Weights of a small transformer language model.
Size: 10 layers, width 192, vocabulary 1024.
Architecture: LayerNorm before each block, learned positions, tied embeddings.
Each number is 128 + 32 x the weight over its row's rms, rounded and kept within 0 to 255. Layers, rows and columns count from 0. Numbers have three digits each. The size before them is the row's rms in percent of the matrix's.

# down: layer 6 MLP down (transposed), 768x192, rms 0.19, rows 350-385, columns 0-191
# up: layer 6 MLP up, 768x192, rms 0.184, rows 351-386, columns 0-191
down350 124:157143177177110128091103123124155143151118094126116126135076129109155150178131191143156154162157149121091118116186211140110101140164126082094143097134147127108143185164108123132119134125176138071149109164059144142120125101133141112141087096101104102083093093210112118135190158132098107152128132167106142119169137173163141116144215152123139121128144096070086108149186105103136090154155139139122135136103093176117093142122195147112151082116081113149134126155168117139125094151149063053095101107093109163100109175052088173145079146134087135117019176150146106168117153162186120151
up351 097:144127154142150112119097133140093147148162101099104112132141161099110170106133151125124134102143136119119169078167136149083077124112129153217181092186119148152200139155118078135150110160119137104103138165114159102088116108133069186142190093067117168117088143101082141116084074133164110184056071158144138144052134161107173129127075133137104088152181160129103131085155169126123142135138194135094111090095112100075193129133146128121106160133123112110115132141129070126138196120065114026148101137142118128095164116172161140157115104157169176172109142126171151159141134129138168208
down351 095:136107164018136114134149151108115041122129142178139117108131141092125136154170130138158051121112156119162134151108119133152104087119140157099072111078179100136148155114207109147132135114127122168134075074102074153174165062134165128188116116175183143108155001138121143128113145160102178148164106115120078122126161146118177116094150128173096139071098156051134125133159160094137113121138104108174160124141151144106150129105141111164144156163111103110149152029130197175129117170112108138142165117182101148145188147125120097119153095118114152087133107097105132111103096157116128131
up352 099:130086095087155125097122158121084123147134094179158133117125129087135089152118115063174184170131098185094068130082135136143126133174163077089099178142142094092100125127168103166093110097122134160184091155139086082128166126173171118153117139130120090091168112146132118121111073151152169144080126142180106175175121065107151119124124108130175153126092194128151130108114083115149094088133165111129112152140137164115074107184115145190151109108165173088111155115166167145141106149098120125117189124139083153129099133127134097088149163154225176153136138140203034132151053106131147090
down352 094:138103104113118110183132191129135088117137148163128124149019128117097149162113102069111111151152136106093141150179074164127146138087106162145125090169145117163131144109165135141171157085119159176198136078154135089121148134150102145218132150170156155099117095143090134194134085070156147144114137132125072091145171136159151191139129096112139154115154154125068149147137156095158086135064211168187142086155142128082197127150163133105145075172119132151090147106132185103126090108143163133132127092096064131114092134100112127154163149169161086101130161136201184115101110139140108120
up353 093:140163150140115150127128120168112081106176126130216144063091091123159172133092060161137133106101113137139153096130206119094115173127185182150142154158136085189114113080078121086095106097153121079127140138110110126103098111121102117156102167158155043123142168140138119153098191109145124117115182161120121125094130142144106168123143116148106187128165132171156187088121167095136098081138119109091111136135133134171117191100108102153068158113140146106171197137135104119135092136236122152119155139148121088156095170124065142228128146190124119114139089133118109072142121113142083139
down353 091:102129070171110159144136117146118136031130154129091092168162164133127116115171151195226135115161132112119090146172125183123120115132105150110079111148131149111074141131122078196102143125085137180138142070133053158132157152132157107136095081105107142083217139159114092057160105132124096107095131166101153147158093117140160139166149169094164080113136139136123063130136117175126155122171179136125124143150119141153169126121144148160138099090128189151131129103092186118109159053111135102102074143110102215128204148140083122127092069117136130125094130112111110183167121117108103143
up354 104:115142066071107129042102143157107115152193159124084132139104158109106142149143133152127204128154137114124108078186140079137101070176065079134168099112145069136077120139168068121135100159114111060096148119115123106179081200048112110131141158119143091175169126116106087060149142142105153106136125123172125122109125210158137123152143113168159138139125097029098102127127120114124160166156093112120109145159122177121115106119145157166183087173110109143120180133110108128098121152125135120140116129124108142159097121078111096082146109185108169099176103122167151124141049119161175120
down354 108:137131115159090160141166136125165156129155123128123085093119116151099095104106174100158166130074111137094190202070071094097154179145152145131108164094134163214163145154038222116125161204075089207143166170143146111104125117124126073127134105135142141063103126142137096158127106181132098149140116159134155173194133149073092119106133131120134172118135104132163180178153148099110200142108143180150093134100121115103176139129094122121098163111085111142157096109098150069135149102164131123140125125168119082099104107108114136113155107102099117182060111130107136120135175083073132120
up355 093:171139117099139158139165109109091110120157151123110150173175134168102136195129130113069111137147184153176059126140099175149150131151155118064154059123112109106178105057099170140153114161144126112132119143110137219145109167165090168156122146086147143136134090146113168149166119146157087187163141144168116110175150096140134124142102097111130107136109108158120139109110144119106134110062122117118130142154162063142104123145124100127188091157197188154149114124125092043069085055171098164058128164149131127108051136092175160092082123091101158157152163145119074086140115095148154131
down355 093:146118174111156128182137135097124137129167113097113119065118108114078107134189106137193101211154148115173130085165178125136136156087142093125138121131154129159151148111126144085131120082096094114160138152071092093120102112122158061149132137100164145067203165092106104068151096101130162154125167112129134128125080125152141145107175145132104135134107133127095187109073126101103087088055151126076079149153168132123175138054104184053163123065159129094163159112097123125099180193168109120113155096134099117099176080138103048108090144156119165133147129141070164108152151159155120110
up356 102:179097151131093084107148145149137102105149159124131164102089097082061130121131144096110133075114123100155195116110165103092172124134097097101055119143145097153126127160112131185102157073155212137105145148161120118148146151164124140158150092139097152111088166140118169128018126081171127172146169102117111109084142097157194066128150106160057149152127129108130093135091154133159187078101139108069142115148169110042112176123155109058133140133125116109182104117141125111095129115141143163113150075197208128102076147154134157127086123113147105155133119139149154108080106108089095105
down356 098:142073175101078197085121129099148073118152195135113096170125094117143133164145120102137106088168052104106146174076139145145137094130192097173146144054172149129122143100151119118188148142125155169170143103145138159176084107071137141081098154137065144153107040167127119129135177132102172111110128155123197143109146132129106110109107141099161141085100131126148154038170145125143058168042094130167118098125120121051174105130142123115108145132164143117107070122133172100145091160152165112115127106119173185145159111115155156095103100136147158124104135116076125157119132154183119156
up357 095:053079139148214159077077110158166154137178176153112121140128152098167122099038116144154107133179096155175130140084171109123185091158124111114071173153132102191162094128157135166137167134143121166136098109144080111155149093094173093152132130092123129112126129132165128092150060161148110132164134129133127124080094150160072154086162112101166145092146117083109092082143083132120146163166108092131063173125159074124172173137153142159106091150075162083179097108093168161144133134156119103132149182098140090136159153129166099172166125151103158100140149131056129141141148165170140182
down357 089:112116155088136088122112070153051169150103193109114154177128140127162155115165164107165148162152131159143139095079111093180147082085096150103079115129126144111155143095138056125105087119160127128182140132115110188062146183137122164092194157124117121135164140097109078112153119125113122151121169125143122201169100132142121123083076095139067189155084168061151100097098142173163114133157144140130181074135133089122127178096160186144105147078117110096138090114052119090091134129151168127113086116094104055139111123111125169172138153139158078136147123171107125205089131165128104135
up358 101:119155097133105206122127181150107195138146137178118126102070113120123118122097191132118077156101148109119119114175116138076107143175152155170128139154098095126137116124134176067151172137097132068181183077065131142184059125096147145141131158120071091100082095155092107186085130147188192130150163084074091131111107094126152123088062051156130155092124136117133157111196128132118106121154089161130097090146148167130130106174143100093103130132152132150096107097080105121115097135150135094106152137192138121093097183116139117148197157090065117151099131156110105096118192106136153153
down358 088:105098153107046158160125123134161060135113098073077163179120177167118097110066163101117108157124106108193138112151141144156087140172131105140115127149131160110125112166131112113110132044189137155136073046120118091129129154143125068067124134092134092135124151111093178100076156142100078183136134114065154116096128148165102141142122150104144139151165110183159082104111127185175113131129131140129138155088125141166122094160116050170107121188114123142129147121161125080143115126123088129073119186140087102198114118204131082170134193126106093154162099079103134124165076151123159135
up359 098:157175111120153097103126146199112101099151175115124131155146105149078101114130143150151124121105095206163113160162180110110083115121091054145124143094167093126092157155098071163085124137118122148107167115094058191118143113141132109111136077116170126155178129148058121123159104150156068136145109132136146099096168123136111091127092178144108111144124136114060166186176134091162190151142046122161092111145130113225157153114132148132169097168127138142139084137166162124102146171107124136140088164148139088189150124134114075118117100122187141092082069147136134050099159092173092100
down359 097:071092163079153123102128133098143172159156106064105117038105126131163093159132131110168154163115150123137125144151159131094156077146117099102141128173146169133141116131109145068151079153131108084146180115141162087117113096201117136208161166097069081131126080171139109149137093130135168146099090108131149154135072124103134159134104080126157073140145099195100087144114119034113128144150174123120131117101154133073091166146085114043079097081153179174142158103155141158125159096114139094105108096097090193075124106117117178143141132118171163130120118112145097180138130109172190142
up360 101:140153034140125120110155109091186126114128098090123117095124082170032090130134110138102154130179120103151090166114072121188097157155114130125080128131206144126154174128113119068069159125133078078117156180087077138137151143116101128165134118119131105108151143131165176145157133133117195094153142111164051159132135099126144134118116145138164150157163106137157119185131053112112127089123111166127115228138111147146133172091154120142114123091185132171108078129172089139149147157092149166139143153154087084125134099079135153101144164071116155146066138098144164097127131122218168110
down360 104:182103125111155115149116152187073100172131134126178077131099137088157110191096156120114128091156134158150146106171117109141115085122172137134182127096095140104125137154152130125189178168141135102153083143203119066155150131141106051139147118112161119090149141148097136105105144177105121175085106144099110059152029164153129138116171107179160172138098156087136122128121123043163130156133107097159131100084108122156104114102174151153147153162165108085108072091128167092127100150143130144120048112183165163118133174138137089115160114139199140100119120128124082177125096066096180082
up361 103:170138145124200172201130140164112192063152150085158099157090170165169120092132112111124138133176117107127115146163146100191086177121101089150117095121133104152080065092169111152164147150053129099097158182130174129109082111155094090087152116147120119115144147155164171158085087094120134106176060126132118151144105107173103113147136187074108168110129132164144147101136144120100110103168150182116128127059108050134166133162129148068140070102117107116101085141139105140081120139102178122120106082093142137130078086148123161080127125152110122059203120109169140150156150132185114128
down361 105:094101123195054118082130164164177080133136164119070125105159107136108095105132143162086119078178186135105148143104077132108112124107119133145140176113121127136131138137142094148137074120074166157059095102162137081154141120120072143126107182134131137145091156116093176152189120107125111144066117164170110153101112047073119122088092105105184095126083174130158080183104086157118094126164181128154121151124145130127148111112075118131164107125141051179161139135135169106160077199142119175140093181086130157109180118105089098141140165190138105156102154108117083110160138153073137094
up362 097:121115134186129158153147077160110147126115083103121087150114128097104115074162087111180134112132131162169119105155158113127106114093106143104124097175214139163149131132112127136049101173139107163090114102148108100109121160095108158113202156192124144143106078131180104090105145173144117179179135130100158099117072087103118185165151175118123123173144144106129170108071115136084106161133119055136126079173178093191151148112120150108131153136131108133103076172114148110087107123170131176108131115144094143062112093113165169146137115181048108166138166183224159155181122100115101118
down362 093:103149077101157116159180104143067157154111141109136138129081127139128091148087160105109139138078120195131107148069123133108196108144173139108158129110142115154161160087108092069118132112147060170155137116123075090129178130102098140082120141176122190182097106113164195137147151206203136149180133152180118061115115160101125125162122173147051117128081143161149130138176081082131143128116066124148065184149150151114127117103149136115074155094126142157164058155121143067128116106107167148143080149128134134095132088099134115060175151124160138137171071104182146152131136129139137137
up363 103:136137208079070113140078061099134167228130224153124128151092107126189114083145140109107170161099141132139143148157146141138162101100118141073116158159163102140132155095115114118173121111150133166123097198129110183146159155074148134094161164181122120125151068113142143157073125129104124124133131132164099093194124132155122091107131074080037069159117178052056132086152152090143123170147146089100113152149140141139149073133121111160079148121126152120104177134112067155168126140127096150197148133136093147131173093115093091134133149128156126112102130155099141130104088122104116135
down363 102:078132131118144112153090134127141112113097155121089127136093103120144134107114108141085089166138110134089152119131175092191152171126172181133088141122114129089143100151120087133115153135132164115211138138147128142107122159175104094100116145115113146109087142179144156140160184155158153078100096141085111130089122096056176084095115143066136155113114110104100187121041130165171129123094109101189165132154127180158116135120101064142060185077150115102159044089159142148210132136118113137106184174149112144130120078126113177141142175125075161100118144215116177164191098108136126157
up364 100:093144063135159127119171096154127126148128150112166150054114099133156078192135104085090154143150117163121118174096150124110153141094112051153116075177152105123087115105182132171143101102128151167091132150142190183109072086165158125129106208125162157075142130092114147185123138156156157140107138152177115143122101147144163168090118164149112090177126059088082111142113108134123094201160135095145100094066097151104101166081150150131112079099162173117161081122096119121127181131106054121143151184191092119126134123166150112111179168138169157144074092183110135151127138095113121149
down364 105:106101140139120099111191155093091123126138148155113136154123071095183136175129136124162107136061133112179161170173106175187140165157143128100097125093128130142134111142179154131152065115143135130140113054092124095118208104107102145157196158140107116155115096117200101131173124137192107186117088146094107116099113117136177151127104099131121119158126115122166086101198117166142137108092111129122140166143099136165105157125148137108103203160189152146119118119117141169064104118100071183092145076131178111147089122120069101088116119068182070159188052135112160155094137176100149140
up365 104:112132089113109142083129110113113140099150168165138085160161154128099137098081117149089126143095122169136163150128158105109142082080092091143112132166123165132101180093111179110108114135127152131142123092111055190135060123176175144077132193121142114162127172156147110168126171104146108113081100135104085125116122104195118126075074162155071101141139114050126122102130161166127143135109121121182168154145100156146099173084184149117132087092076140144187121200154101119147114170110130139162132134141127094150105173163147107206156149116176070132049066106106046087124159146163104092
down365 111:144147167162128048133138136099119080116114128131102143144059168107197127131145092125129124098091106124116153131222098137190137096138139081160175136128174100122111099072112131112121119121163075124130126133112152145193123069094116142144127127126126180162153157102155104120156152151109153176134040087165143143105092224140156127066086118155103139073129105094111162156137146127143088180081106150134132068121136112128116114096187172135128163076109108138130191171148137125119112154088111076147133118130085112090142032186155117144121153122103159105185063133108152081101158123083166104
up366 084:086136112128136196151161194122171159176170161105160112102130132149155127160160140175107127100174158138085076147112166116184114151192176122133067055163099178125086139123112148198129116142136153092172132111133128110194099139122125137135152134126127118150160161125093123145167101164074100098082079168065184168154203122132144160071162144147117136144174151214150121136093146128109146101059121115157158109142139125096087150177094147146135115068138100158084190122090094125148108142116138163191110099074090132086103149097168139128105139139139143121152135153131172087143045101147139126
down366 087:144062141097147146148124195119027131158189143153161138151139080127091135119094104158157131112143154085177122154123143147138089078103086099124131165147111120082123160113092103106149144139158130096097101168156143143127127171141157139149132081142157100118111057160154149148146160133071131174118091154117127074051063157078109114138135155164139103143162097094078154077167112108172169144119153146092119140147171166097122117130088127132154127145136155104154121078143150091065118164086115195109167122149160130094102182144067162080106147113112054167170140074105110189114191189166125148
up367 082:170067101150085121114131140125102077162132117162151170103152145118137051134096117118157094137018109127124091147149143091145114116162145111082127118124144099095160070160107173161153136072203153125140149176138121167148108107148161126120161088108162200136163139144067155121127080119100133172170091118136112187131127106077151129100134117147154114094131171167100096121087114147140160079119133110162105097106125081125118115073132156080060082197206195101138187160148133173143158132117180151121161157103094141092111106131068136085162103101091114132143082115144100159188118133158111083
down367 089:141153187106124128127144137139121132110154188076122064088075115111082165116136047096084112099101146159101127063088136156192161173106129076113135068144136104113143144149164146145146134144124171133103072148107117080175114143110129153157074123116131148138115112164136167101206140158108149081113115116144114099101129182086137129143141084156079142157111135108151151127109115181108117136117153154108171099124122199166105127112139110193162177089118075110152062116162158073097192126101099134108115139085162032110166113151161161155078164208124121133086162102150129133114161192111169116
up368 105:155147164106201174105078130149180113168125083134099119121176151146116129153135096120096164125141153086153146108132105064159169116143094142150157080072150113123088170196119121141140059117204117092101138139131129153100139143125093144118145100118163115111125101139165150103106176106143142095177094118125084070118164188117049132147094146123134111073132143121116188110130080138037068149129162117211109113058100136182132152122124147098146070175135165063141125138129105119163091142065158131114104079117132167178117143070108142068124127153171089104145135121123159124144095111158189144
down368 108:072145103103155083150112088127099158120123129131120133115115139168097160152090118122095206132090160168093136130137172095121078148172207076131086105205145083098131096115117116104127154104133149207098126093108146135128173072154157123144120110118177150124152089142089156100131159104139096175132146155123109199150076113154123136122175112121135133207114186136116166099069115095099164075131127165089062162157068145106123116196119084105107130118113024122114180165136131111135120168131160103174114136157134129115112144125098078137138159112084131138165155160162039178136100096145152117
up369 098:157185118173121112142058173108110172170134063178112124076179150149121156134130112077098139143081146160161130172153078092108106114190151160157160073151110158117044142111138083102195169133157131107173137098072106110099107172148109154134146086176105167079092140123153123085137104128155117113128154201130133063114107112119152141112044168142105091118109164081116109098148113130116096142074176109097159137186125135123109119109169102146105124140113140126072165157061190117140139166158150181088133055118093142115131162164136076085139085165142117118125137177126109152165087118126123129
down369 095:115138096142142157095162131139140133138120130124123098156140178089114021139177166135117110099155085086113165112085140150133105102111149114124149176093144107110179142173144161175106129118193090170132129081117090137137148107074120083129160142101114155119139186148117189088099149141074117146129168130118116103130185182176115114099138131067133138093160130129182134082219128132173199083136114085149113163095107096138079114128139140134114075119148060141078147192087086056092148122133175109149105137182115084124111163126120136145149163160076168087138103132060110159161127108174194122
up370 099:084150135128125069112145147138178100163157092160100166064121108121150103148166142111111165148077120095072131189135129092098118134136155146146095022091097143132138145147145046124144121116109123134158137158151122217197090113191140123090138106159128127124140118124106069089120131147085163101069123163095124134111113132105108126096151079097172129164157070111171128159153166133106146155092055118104102131113071133119126112142149115115102103068195150126104119109139129128158109140110159193174106136103120173160181115113119140133081189181123124166125111198166050194118165112118139168
down370 105:188079128157112108147114128147161080105152063072120131119147139124120107186137125077112111108128115142118163119112174151177111051114145150121146133151120145122130121119118217124148116167139145135141057133162061115155120170128169157164147151103155146141132138150219133123122129153124108159169129123080146074069077125146086102096121147135059107108130218158102145118122092092134124166144153142140155118125149152075115097096124164132131123122129092126097124111070109098116158055104102174101196143147120196090076127093112175237102120099127195162121119149066143119159138144077154110
up371 100:129130207148121087098157122164171095137154093112152167106133064148112124126125139138111137158115112076124117115109084155158090197112147082127142087179103112192133144192094110177131078164135048072151085112076128136151141036124102140120081142123136159119151078109083170177115100126085129065132082109155105163184121112130088151133167125116085153134123153101115117122124115127164139132137119099122176128103149120122092146085101146144106065201177063156101063174122126088149119127091135150154127196133199127099137119117099129084052124132109158147186135075094138151133103085137134102
down371 100:159054151148142134156199168170157117166102156088110074104088146133210060088116159106170106163124131146088132138087149126110146105155125117134115148138138102097150086066141135132132109166175159144145140126142114142136196041176094144083162129139106108132163124099154114145078157139155084098143134100091191111073143140155139152158128164196139036144081114122180140147104191131140096081170117143154103140151107152182042113164108117091090152135120120106138116123114119143128128094161161043146183140147109124106128167112104140070096088133093127107090103105173147149094129119113071155
up372 099:116129134169123135157173098158085152141138122122093119123159097160160126088113124125173113086104135150117143141140156119139139093151122084177113140104139087150202098142116128055068135111129089133175152099140202084128068159122113113080109159116129174166162113175101212139124120177132129166116114155193138151159075107162131133153139202169146211111134163097102188079156133098145158092072131061105134051089161127110110140201164160115078169127062103095115130154131117111135103119113099178130095130106163066100110192101154104090133082105101101119101166129115132149118093089141112157
down372 105:171155115137100088161099147128130100151132122155138058089016132135119138125099084149126148125127060170158132144147031125109149191147147107113099130114135110135088155135135104100137103096105098173090159086133108064103118105069111072110123130124176125129109155125158081086131129128150082140071065095154063108186166110114115099179127149130101089093083132153153149151158150171077120204136142147183142127177092156119155139113192177152082106156094154155145096099126082153149077194147132145112158143087102094117078084102105072132146119156142084111153174118124155149127102107121159132
up373 105:062136127163114140122143158089144136189171131070092147093120102113136114165159138160122140129113176068185167167136126077135065085138136161182079138084119153063129068131126202166125085081153137149122134163161141160091136131096121111107100112165145154096103162132100120039078087140134150111098114154080121156148138120161113123161141106069159147122078146112147185177192094124081138115152134117125145195120130118103118126119154122131121096118172143202105153185115175106103148111086154138119127124094112159099133112028120129167166167143125175111119108139150112222127147168137173163
down373 103:182088150123135097151158155152126119168128156142169209120167168134125116141137130105178144145170171145132177108159086185120112091124076037125097113112171095092152143202145127131102147191129116064083116144168139091129125164114120131138158110169186121105138132072172201143119138155183110208121094100142115125100117089082088101099064121110132166106115122195156130085121134124148094165100151140094103086177196130105176163178104120162135132095176114176107183172141102092121157083131131138105107147106118110138105137148091149126105170030077138153122142112117109126145140112091107119
up374 094:138188135170119069114087061167101161102137105135129134110092115081153130120139117167125188107137154095116168184104148148078076129169184101051128091078122132137099094146075148144038118120192106118100091140141095160096156121131110158117100115167168163127154120162211118132150131149184081170076151098111110128172070086085169182144125168099146201128135166132122161151117166134153126153159076110106119077122109103122117141088067182123132097194102111130164146190128149179126125143144092159122141166148164111171118197096149118140146126102156144134102102131148151112130145099177096123
down374 090:147110090106162206128124100105104075095164110131106117157120109134144094175124113135117044141107145136171113117205089161207135098087137159103140156168118115135148121106255102083186154172099157159129101218139110107182145161149128103125151088123083113116084129090128144145092098147139148118091057148146116106133114178182148123181093075166105121187161130146122149119106120097146101130153124144150151141138131156127081154109173136093132139106130164092111125119116120083121082157131156084139113139089074136131149060110163166173054123126103093168114094162171136083151138138103150111
up375 091:074105052093143080099218103094097143178103121074123146122087153146106140089185096072084118109072147145133101160095103117125105189128152103134140111164126094161130198138185148161138149100062058153113167089113105087158094174182130117091069119138106134118164076149166163152038085169137117100113114161195135135127123185141174096117128084091122067109117128124080115147144188155108101146117162128116136179130143148148113126069158120130148120102163156169115103182117094133107100164112115151111177129154130138177106106120163134083139096145130090125173118177107115157116153137151145158
down375 087:110128193087229112100150109168148137064130153093180168138153105145194116153112145168173116153118155135156141113101159177108123127134109126159130175110157165167092150132089111154092121154150139109148115130112166136083145113086114123126059077167093131133115065107158154132129158150143123129153082132078111101122141096121146162124149052125170131112087090112132133096128131171183096068192099202185133150125123180107133146167139108088112183165134152211110112152084126099110107106100162146108103104127153086152155174067045140094168138078124085128146133081107156092103140115072143168
up376 094:215123165119170148101061111092116136114175129074109171140100100124179218088157152138127126105162140138113101162098131136045084142156148094131199171078035105123093165136088097183117142106103128128107086165182097180163147114124124164076146087090158123137139203158099147136083148139172131064163059115139114087143188118129133075128115192130141109080171136121149055103105164154170122151160111142148135100090122125153109124122110118094152168157139139113083149104118102129147135132140172123118147155162150123169128134113156173122137133113154181136095071138116168178103099112132115137
down376 087:129128126096122106149146152159197063093079085139112065114104129128152138098099145131092129099142128126147075085131102106139152151119064145113096114163161138159135122132135178121087181190137124074146178163127115108114181155132144103150116138168072148132105087132127158097102157156088060174105170156129101157137087108124159113174105095164139182131112089203198133173163121182196148192187135119111127156124153115082114153104108188171123069136132135135131102176138137137122134141158103175182147160085130165117101078153163156215069122146126100164103112188197108115142150143122130143
up377 098:137128138078140153115159121061109072121177180111058163094131108101129100131154135132137132150180118106135102160163139108168113121126136153132155219170079170097170117130118167167109155122108121147176147133144171154101130134148161092155090082111094013102108107129139146160120157182107062136177079127112136122186125096145168128129125090077144104131124105114162097149167107078153142128123131105152104133196137022140134200066144109083087105185122127129118086134119101149135131158116147130099122098176157143090183147068077156129124127114086136101137098156111153145174106112075112180
down377 103:133172118105155158165101112107154156118158140124167100168147129090192129146103121101174178146124147112155145172138088172137094160091144088132106106109102128110128128080110164079122133136154143117139132100077082170050102124110069106100135087141117190066065091077131131121125143114119063127169124163140126156150134141153093142135087134124129142094088134123095111132108093168137128130171119093063094124085052146113159078165126119090063120169106130134129066125103075089086105078138113165156112156122117172182108097202126204127111115147052085171169151165096106165177098091186159134
up378 107:118117092126168072183082072104090060130151081126137149132106121166128156104105097165201167141148145163074165090138090177106135091170104105091164140127204115127160128140127133130135123082114163130113123161133141173158109133142162135083096148179147129155134142128127137129188182164154136096125103146135088127149187094170061194164111119134109082142102175121086099149143129163122139083100094160164076148150101142094090141143180167147123132157107156131155099131111106164176042127077167167109131117124099150113106113051130173149111114179189138049116103097175114154091121177095162106
down378 110:156183078088107143114170126070080202115108082059100081118144080086108118140093158132127130146116107090129181090157170086165097140098102094109104120110081102104134157139142128133075134087118130119122099115162188134081150096140126122112130201146137138144129171142058165146081145098151097116114090141102118107099107173133135110160170062109141206157130141153117190134115119149119159138135142133075119119189103152082111133143070122092193161194145114197174108160135080088159109151127135169117068091058164078107120143154168100157133201114128125143170099114155110157094144133108133109
up379 097:181126150129121101073129125138160173115145072111069200067170115127109061179113133106082127120090139042149113123137134116149091128125091140190126184170168136120111144142105143170093197143165106161130133168118129149114108154136074113169137082155091090127102127169058190066081113157149140093093105175080090178140179172152169135087076115166115128121062186111199120087171110138103088107137107152145143122116157111105178134119152158128143095141128130108217114099099082120144153151119109130133165129142107086104108185146164112096106164167135115090099114118137111110111136157114138084
down379 104:088112126117121107178148072120097153140144150106084114120078131126060183139120144182130094096155104171113105116160112102097125100132175098079117151131115127138056133143147143135123141180084155142150094228102058170117133157127156084147107152050100109102140077148129107133070131139118089115134129152118142115032069170101152185127145130116156200183148146110127134158096137145101143075179077111053107110102107134135124182114185103124115144103080075145074083095155111125119153133141156124094172120159106089161105088155166136178130152174142110107182056125117133116154119135088115125
up380 105:156147174119120130139111152131103200068115186090120165117150151141094110121094099129106181115086148171114126051117185104123143134165035101108086141096155138068083118188142147129165102176133173074151091154107157126126132130104143085176161116094077129158099170122133099151127127050143136151106138110084145121085139109141151124112168164166233161168113120133139101073101111131113152124100113100092084138107175112140106158131185107138145143131094083120152145133147166194154089127162164104123105153168172169104102102174122119114084104056143126149113098081177139131146124162169090193
down380 112:189137064112139103158104157128139126149080134156153099135105087143104151165137093130102114123200142080095113128124102114148103106144062113135080075137070140070172124152116173121123124069122116172122134142165094151189109101147100135094179098168128132145054084097173107087053165183096124107119129070108090141174164070167161164109093157115140124179099192187210120123145115172184173137117140116153102134153140132097139118125147143102163127152072079094113121109120112133131132098151157170192128128201154102142119108093159121132110118135166163124181104160150052083086102127135131118
up381 108:173149176119162116136146125157150083105125166165116128203115134174123119144126142133105090179120080139156148126061089151094131093069181153029134189117142142087133160138142121130140080110130157163117183151144104121142106078143130153153068115109082099093121135140146106117102159128138091086100113121160143102134151128122125152092131175075095115161154067091112149215109126147145156134170115119095064122133174100134176124173147153072125111073124140103139103149061131158171141162183113182154138126097123216149121121071111144128125175139076189142127174092082121084150052141100116138
down381 110:096098127132131174093122080102116134109103185154119155142149096105114103147176056200102138129176115115129162074061204162166166028098177131157084151110117118139145168088196117132077078133118148138152129124166123147087168148147096110073169175127109122123133121150144111091150135063135030114107102131184168100137168096142164107157128096133135103073105181086095087144153159131145167158104084136128121071157109089101097106054153132121121169165151097161125158145147186090142109156123130170081153146130125132139145143132193115159133184119139118139166131153112086119125103102120139157
up382 106:198129108178187102109181088150160119161157155177174098137150103161108088102155149083087168093122074176188127087076140114128136093195126072126190072160168095157080103171099126139137128165114094168129109183134167125145109110118118160076120174154143098114057127099134154119148118164092064106110121162063174094132043130134143099107132096157113151149098081166080150120103139135140151067104162124169148125123141120125105156094145125122167147129145154140137177147118125128104097173134163112119114150081170069153125127128069148096095101184099091160143105106175183120113085100101145090
down382 122:102135145096075118088142111118157156180191136122057130100104074192154109152154124154078198120127104176050098158122138092085123115096117094137166128165084072079119168062090102109174064071070161100139123163174155122178121202096136100133095122107112108121159093109121154136158110110124087101103163117063121118137153173135189184126129138152121125112113170156125121115152156121101134116147154117049102142099109189098123145099136108079133112115095131142188113157180123150096111077121138082133215089121127124150126140123118129140103150162113139081179059167093121118137135117144090127
up383 102:113135194164169080057122141187132108124125146124121160091127140068132153116152142000152131077137141129143176167140089125132120095166152124061126148116143152155135124088143196182066158063123161130098187074213123196140106166084113105153117134110161133149106134165049169128098157095192141094134109108154160137131127159095114148136083089114126127070133123112143138081102174126130121118159108099125097130135146111126114161180081118117163121177092153131163115129102150131163113144149154124150102113125130117214069138091137125102108089099122104068142130135094171107156120097156152097
down383 102:135125094104112125134169109095122172083135116099089108148111158157146130204142181154073091116119095147145131155129154123075156150165074151107139105166167097189111052145036096123140125188175144133133145134087143070136145170157142125122115136105110145128187116127135097177196123114118094086109088137067103113070111148128149167102123137196146097141105125109141132121174113119138141123128162085130103107065073142058163165171163163086133117132065094116090120154190135109082110087136156102142169127135092120126114058159119076137176104119086166086135059169128094138080157097169122113
up384 098:114142120156137094071107143108195142151083159105114135120139143076135104139182141128127175110124105165085146140164183127137073111126144105164160173151070093133145115175130125142121121130100153150160170140121103159161137097074147121130158117107164072190093163128112162137080106125086117088144070122130090081108136110126195158142112109148189109102072139102098164101111119051135159159139133157117120143224128106106126161172146065121155091151146105146152090165051158107119114157154166106100112143160067138130174179123139114200131150141155178150151124146144216209084107148083101108
down384 107:117134126118171151134113074117163111147095175126128131100138125143157084106124114166106108165129107118151168111104155098170172110137157221201156140171144117154088094086159134121095131178108087156130153144080124157136098139132090169141177169129114162094100144055154113159103142083139114057129146166121106133150091167162073096137143104179137161074120108163163180201141128223128067124227138122069109139119165153156142130133118094176139161135079104146070055134124177122130124153125175136144115133078091142142127071094141180149110141142150168115088141142171132163133095157091113147
up385 095:110056178184119156143028115157140175093159097128156157027111173107159089110108116149113141104147130089121113190222144139077130130147146114095137139075138154123182116076167190184137154140130164113115148166191115109126147167134147114137134139169133121147186156099115074107137101171114048143106123152132114121118121079134145142149174141158083125125169117184125075178164143109129154133152100094153134078156109093107126095102133148093185164104166099104103131112157108115175133109200118157161138098094156126132115103145095171124085160096059128141097142137167155162110079136139116105
down385 094:157088158108127110123180147202106112122149108129134119159125184116087175115134148112118155164110158092051112140177063129133127111099130098085146143105096111156161181082122083186142099178129090164152103140118178144154140137158122151169172115154192101118115101100128131122131122146138145136110171121144129125100099109096074075114118107080188093110160123086163112093083143141149093179067132164100137183166126160163129076016126087090109164148117140169121113131177083151111130100118090150137158112112091109168163130155116155096113113101220133088129147144111133082189190131068082099
up386 100:128102112143116069174109063157138092152122140144102175115121058110150144111082109137156112117105096152104203183089095104081089150097122086147112171147203162115129116111096142167109105134072115171076121150105109146137141188160191093137102125112095119143103082109129090127147150107108080137112133184065111149192124131106184097054099224122105133159078125143125132169108059110091137136087132117138135103151138142084100140081116145117050153177147070138188142115127100144119108110114104094168124122086183111111107139173096154103083187159149119112139143111142140116084076144163154161